Weights of a small GPT-style language model, trained from scratch on English Wikipedia: vocabulary 8192.
Each number is 128 + 32 x the weight over its row's rms, rounded and kept within 0 to 255. Layers, rows and columns count from 0. Numbers have three digits each. The size before them is the row's rms in percent of the matrix's.

# layer 8 attention value, 256x256, rms 0.14, rows 41-63, columns 0-63
141:076141074110130159126122142110138146141114150196125150125065085148108145132121112127097132109196098119148162076085086087113162131128129144203164141078156122122143099191120138195100125134157177
139:120111139103124087103158104100099152103134170176127121142110124040140177153198120142176114127096160144191103087060166148152162086141143118213141057164131103098142146100147087152158139054170065
133:157193091155135107114122150155132168061146187101112187119146060163110133118171167114063154179142127136093147174107141113099136057126084155137125130117066078146176114136121134132116213137170138
145:129103092162128109087145118135050128130109054072133112107153065114136127106135078172108141095142150121134112108130201140144165122112108154145193192119137124172144185109085121062131155142088147
132:106102107120137117098107073143149102091125179105128130145125154112113093147170119185130088167078152149095151062098115090154117174118128140087115105163120129051126174115162033140053156205166133
132:159122108153119126176103121073107113176032142201123138111090125123111143116126164099045142173163148141101141088137139126143129110137134132085074134134108094115164158155082132130108097129116043
139:168146111145125157151147119105136159160101154177124103189132170087043119163118113107149100174181048147150106142129057074111178068135155096065137167065106155163150117151093130143133155157170088
127:121138087176133147137206100133151086128124165145131077128148113131104093131122123081124057154148174105129123126089124088170134091132132103139071147092113111117136156163080082108088154116138159
140:095136123136127104131148127143111083182129190148149141147201180106082156124147087149107154135152123105143157127213150129137103127128113155064156112137153119113141151135129098077198123113118207
135:073079162133140140077123150173168123096090120107148050112168193127157107154127139072035115112097090089145137134101118144150132094126170068126171160117095113122144097169127117132140169096090146
134:093102145169143150146162138165130063124105089132130128094162080135160139103094165148173066104068129134170132207126086129121096171101160133135104157131144101104108158132107118142122191134110162
137:185158147170127154138109161097116125143156147192131075156099113127110134110065088076173151095156103101115110160133172129140112110125144143107147149133140126144129154140117133151097066112127102
135:131125140186125117113097110123072112147078092108119108134176121101114147173095162141126179106151167149154128133140118108174108071150123101140124079102118133117154105095101057051163165054178161
131:064139113124124119150186164132107124116142116149120098151045154123146133111187132173018182109159139187124149076095217104093133171112101145126094147115179195099084073147112179162101100138151091
144:119112158141126111141130114172084108117114101158149061100127135141132154109190185101167177071103162144122128108141187111089162117122112106177128120141146154130135232127146162104098139183084136
147:095112067054123120138086133137168069175124131090144174146120171100090088109114119111080075102107138149101103066128184147130173076129190121093106095142094138145106123095161126101144071131101121
140:164140148107138155194151182128132123098078176128116175139101089137160160137124141062108140189122120095081196177086104130082202149112125133094157167095149166148133120140104139120098127125168139
139:133108188150129105103150115026146118105116104102135142095207117125114131138124156135125171180189126106116186113065111135143072076123118131089084110099115116145142093129135076154149107143129144
121:137165123129116131167114143138088077113117187116127176120120174155123091162090121126155144166109091124126141129163137180135141171140129122055181120138135100130142101131197130133116100069146141
129:145155143085124108119106143105077136136096157167093124162189156101102104139105195156102191114129109119134203108134177072169137089153166120076124174114171118081164139085162106200141139129140093
141:121128082074132102105075158178089147137132104153129225169123117147163214130085099178123179151080116139146060094085174081162135196124122117107169151151150140154151157130097214103184082118084149
136:087130141123130115126159102102140097175091080142129113152173161157202105144134150136138155175172095136065133078193123091110158111124151120130133072153112108075106086126161040108118155119173178
132:039117134097136155117126162157157093112191125133131121162054125127131106142135096151133086188121162116123068087132155089161134156107131145099112097134082145113121138126089118145112157166132103
# layer 8 attention output (transposed), 256x256, rms 0.135, rows 41-63, columns 0-63
146:085136067122135138080115149109123141098131194130122168107071131186110127118117102126098115101172126130120122094134145080104175160143162106237178139140170122121132102155172094145099083167127180
141:155147164149158078095140143104139138150081172148147126147100123110129168174153105138188140115121180139186067090083216166167124119149157134197139129121166101104135112044135130101130154115162038
134:141221144143141127155184124147131085112097185113120150117134062139112080100152170134056162152146117183128123130115143067074133067099073191113118114135105111165144145105087133163131161128159178
147:136113083084114139127102141155062147107154098083123075144186083125107120099105097162131141115132075148152147126130162119103157137123083140132187213107157103168141174069091131070170159119130197
133:112156077141137112102107076144193132123127199148113129150068198096110098158139150161156141181131074079119110084114112121137140164101162154131080138143090129098146138174133091114067120185174143
134:142129089114132127107128156077148115161079128219133122109112115176137145121088127161095155152175154131106112112124149155146127095113168132103102131209102125116158146120064150146113097092094107
140:150146098139105133134189121106130166161090151145125110190166117090108132144107112140112084130155119177121115105161083092182160108133128090078152126113143162104112143119123080158104186158146101
126:124131105139141106090226143144170104171127174127124151149132144156080085082110105094161097166131106081100173099108140105127140097119132115120068145120111132117137133171075094128119187168157164
145:068122110110143127130151087133092091181142214102163163140142202082106135150135159151093141116145105157164147131230132141111137128102072140058160090124169125115148160129098090109142110098129166
139:095098150132124119091134155179195107135142159125122066106101179107137122139111143095065148139168132109136109159096155138161156126101126094131130169147089094140089068175129082128149146114097121
145:093082152099165187090186086128161088147143120114116138112107092098131144105107182135133077114036171139138134170111057120077145154087108143103056163126138118092128140177110111178146194106094116
137:178126150165121154150130177060090136109108121165134057113095121083097104132066122099168161167129122102150126121078151119149127101136096147136181149139125139113131186141130129155115098118158086
145:075147114124083159152100132140082136143088088123154151127145124126093149126113172149130189122131143124188131162169148113156140076154143119133126112106130136092105137094083108060129202086118129
137:074118118162141143149120149154106091099109140156105093134089147126142171137177112172068154080141150154099137054130180100123115124101123105146118094127170161120180041166096186171091104105144114
147:175123159100144070148129104138102092138131115158142031108124113152127128145167176123144162034112162160099093097129134127106161110089136105155113101169174175133169188109166161057102107127095120
150:111118088096121144127059111152154104175108145135128196144112163109094163130104100105079075114108133110078095081150153117155128074134129122091166100110085152123121064103107151103131071077119135
144:176124142116153119150156186087127118133099165125127164104147109091154172146184130084110119121159163125000156161137099128070210146119135097101108128141172137126128177135087076123115113121110144
136:104121152135108060106135109030144112105124134157140083112161151154113140143099154121131152128216175105128116114058099138176086120141115134087133137115089079130132101157127106114132079095105246
124:094179142117132109122137156118086089110117171113163146073143156187163033156115098129117142203052085133102156126159121158101173151142155097090187122114133086135143136120149138093139130079129163
133:109171120121141149147130123142111080163095098176111143161170127153075070164082155140112229149153148100166194106172185092147114069140175101096121177091105116103149138089132158161108117150115103
144:156104119106144077139091127172101149137088135132156149118137156117147185150079088158136209142122118152196093111098177082127147184138130079085202119141147138136109139109103165144179109123060168
140:050143102125091139205128077140108118135095086173116138175094183134130098133150169140112136182153091088126134104127125088087191121132122136112096125152111118073135114130181095144114174066175148
135:040123143111147144072066168176127083102171169129132102113057148101099139130115097165147116188148150110083100117146128089092145118130154128092172112149105142112140106128111147135134113178155123
# layer 8 attention query, 256x256, rms 0.0941, rows 64-90, columns 0-63
087:144223088108138152161106172167182123100106156165104103149107102094135127068112142105160177135118127087187121156140155131140069069133160130169079101105125099152161092116135140174093114126136132
087:186146088127110150119170153139149130103137117230122082120139100150134190183164107130098126070149139162104166090179116091120063080146145162120131173146161130086089124128137085147112114122089107
089:094082142111132117080166169143181116194099128087132165120115154075149142134125170214141162108158079150154120098175074136128131174156114148137136195166108148155134127174114119162091115174149113
091:116104106066124156145121178166123115116092128146149138137128086153135165120123116084166106119126148088166134164097192097122126116111143160118157103145152177066116143112077154099156131122130117
087:111143079103132129147164149070102128120086145143120134121130071216058112142107147159099148170121243120114138137111172093148117119111119092109096095111156163176085110146110099126113122194150148
090:126100124103132151107096123133076106113136118103124097139116045140135173176107145104187141150102096132114082127148104145079070147146122144159066160102066160142134125135160121137088168097142135
079:133121127170104118120097089178092119165165130127142129089162079131119150085092158133139162098102160118127119139103169109124094113149131165124159178132136189185140130096104154101089120076087074
087:225123109198125125137185150138168107096125115170077155117121160124105135176162162094078120073129082067166146113068157095076106099085088132152143093136151070094105089145138090118075122144121118
083:077056138127137097086113146103057159126126128135131114174118144104125141102132185159139150121140124085132116138100130175117169082144099103097106106151137154223176111092094162162130140123127134
090:123169089180128144165059092151098140146135132177135097192148176094125159038155102119162142175113173148116113138105108117184140187152090151189069128138080135134082102116148192137163132083110081
076:181130127102131129122152175105143100196115103130170129115086128143149106127094194141213123133116115167144155111141093162145113109126097167088140144149144098094109126085097094134101123147179174
077:169072138171054124082105184135144174162159096157133169071132175120158148089159184102137142121107107158178145100115135159182150110154176166103161058171113178147117127105118136114127127112104138
087:093124150145097144122143146112089174100144221091147106157120134176128063182156042159096113138121161098120131096150157129118103083107186152097129092086137152117156140132113036115147109144105084
084:090094081164112159120125145176171118147128117135106164166048150100136163124179152086164180080108152100108134157190138223131162080141095126089119149075073147150118149177151176132075143130135055
090:147146158139138123138096118073142130159103125167140124151074147081123155080162170194105159138180072147197146126168129149150142124164093159161096120140146097121160115160128131167143138159105152
097:119149188133150120160034139107163141086062160116132154160171187152179047121151106174105112145185115113187123145097110142128152132150103126173118113118170030131122088132107150111127146143140196
083:150092150175141142150153123161067142189088152109107129173099121137081163142121092055141088147108115154125138124212141151161112130143109099159147137135097101097143070153114157113078092102207125
094:190122129079123164151154146175142133083129142162190141167079206136110112201130130099139088094092147134097144122161162183133172079062142175100143129141136103084165136139135157112131126106162115
085:109157107172116116103146157122131210129186191116140121144114159085117123064118192096139167137124200174115111150169161167120175138140126126096104142128135124154163148138111095112116087096140098
080:100106148169107123077124102141126056143072097166124151185115102131193148143157078099192098196203150114071127131147094136141088115108106063144110165052088180151126082105105165118155158135101148
092:139132062127093147128126165084144205130083180139089103142164076137195111165144127189114095196169147158144172093098143128138064107135150099129128043135133157093118086089090101165128149131127123
086:101127165135219116160100079114151083132152136113094146134118120115106146099229132166134150087148100143152092125138151151081118119114119117155098192102120121119059110154084188115126128074059124
090:168149126075093118178180202100144237097075110107141156164146155100112181145113117111099159108105133133149134112087122125104096103145092110122132178186139102174187130094129152125123144183137118
088:143066174184131155098133123139100145153178172095158162176079136098128089056148130127145126162152122096142122117136087071143149069147153120062120148102102167137161104092111093125171144120145098
087:124136066081123090138182072149056149101171132041138111168109064113124169077120123085161105172098148108063110111153076107099112113124135158120137167128110123130106134109129113065137070182071123
083:091107091141132147088122077136168084174183148094115127124144104136089134079150144142104179097130191127130163138079077134129103127125056189127135133119089130172101113073132141118121130120161087
087:103178069093132133063123141124156128156103140139163133155106106154157138206138084176207136105152082149141118090192168144116130158122147104082109109127095179090183153158165124126112158163091125
# layer 8 attention key, 256x256, rms 0.0969, rows 64-90, columns 0-63
086:126097126115170153122106139114120097131148142168079087125128122172149155107144151156100158190165105133168130143107135163151153117125063123123147152139191103138111108149148120073162076133180130
084:173144066142051109133127139102127156200091150146120091175126161105190105135144110095167093125131081127099157172195151167134097182184121108082189136154118141077104116152163151117112141213173134
088:168112171122022162132092130148121117168117110173172143220138157125095164173111141115129105117105173166128142073169143145128140136104094163113106113135105084154170130125112169149084172152127114
091:117137119082000129150118132122160158073110084151239102105122180136109097099129112132098144106125121105108137178122171184154172092092093161114134135128114123140140181139114139118125129126136146
081:103183106168243158123069127156107114112100104126110136093131101121107102126135098102161107090071115133088131100188165142082158124118107107083123100123156202073098196088182144169161138143079108
088:088076128110114172161133117117106099080120122130213114145130103130132092163123120152112120136114088125052170082172143142144139113091104148141133205068118099104169112156118040124153094175068132
077:060095167145090169159180130152158080145127129125149112126097138151102144117053079188151118167165161134123133118133161182208150104132119139122088187112168152130069120131124074106124159081154139
084:165149122072147091091129115077118151126130113145068122102158103083161123090171146119151081154067129090155153170084151175104121171139143102091142137132209146132108102033137162094209108140114147
084:174124129152151130146178166130155044119159141100153133083100120112066220134097142193148131124161144104125100100138140100166173058104171126178069078084165103104082164130124120103101111091120097
084:118176094179123115143203127113090151147170197152156127168073079152149149115150097109035159174173147175173108142136066071143088112133103117136102147133113121172161090141117154116136140137096128
078:136139190122000101186126164096115121181120153093180129132115129154098156183100134138070127145140135164164133131148143143134137084168137024207086192135149144139147153154106109126169127152149096
090:065124122127069080210132136089151166105111097081051136099143157089135134150077146158107122108130176078135121154130157106163143093221123081112109126118137114076075107138087085079130138136144108
098:116114110133158072133090114101124148112110122148013101137122130140182114106122111134100124116107141128145130175147111114109129145210154057106129072072120153105101152154122115111152155142150113
087:145141076140255093151114122133133134127111119120021124148115111065107169130146164126126143143111120106112082169112116062121152132185119089112111164110116119126107093153086130106161142144132090
087:210145209183175070147160167071145128143130141115082096179122166140151116162103157132098064138137142120172138098138124113126091109099122116187135100184120084130172142098102110117146119149102152
090:136154202123174117097166158139147084135124150107095161090099116194145111151082137163119140131156127117153086058124089101106111146112159121168110073119149073117150193106163090173164100148114137
082:138117078100174162078143126157107155128128086134043161156093143132149175110144134119116148154143131178145150143123114142134080123152112100135131142158161135131122130129142121125063124151132150
099:151165143110000078137120160060112139128107113162221138133158135123133137155150160129103115119120077157115138161128118128137118141122132128120090151121100162110139127216132147124087123150146169
083:089110157132137140119079093137103103109124106126133167194037139069159209136136143149141134154144142131146154186133105174135061136098111112126149131128072077138148127120144146071100059125124133
081:198145075131050065152078116102128177122089147124147133136126164134159114182158070162094194139097130105087167141105160138084080101107109124102146112115170195129100174180134089123065117140128122
090:135140108142088083109111157083127160090093148111060159120126140192142137125082073100112088120171148122114165081153137165149121111172082097071152065131154149104105180145175146130100121127148113
099:133105159180206182145142129162145095178137142139153168123083186114121126103158123134149142151138156098095124113125113151077096125040137164145120128112104134131131088058135149119123137144090143
088:172089109124133118121091124127140141120138100138102123145159132127056116146102058136176128157126176066137192160145145167154151114149102123173130115097135096092084088147177093091125150147140158
086:146149158125115105160138161104110156161152129057184140137100155160125151191086116159058112151118160154118138101136120135122126052130185137113090056156108115153122129141059083137099127065145118
084:118072103133233124175143122125123132095145111132095135115146056181121110127175107144110116130104124118099109169144125145123107108165177080123139148074150101129103094145127100115173167121138117
080:146148131182039129175129130198122194166117170148246166099145144153102137135125136160098135150131140114115115074120168102120145141086090144128130166129133116227145107126097153085097167166121111
089:103139130170162094117131054159152083159136112134004121144160115128138137108132129085217158127138133169119135124169125167083152138157152103107102119110071148130107135137132143141071167135140112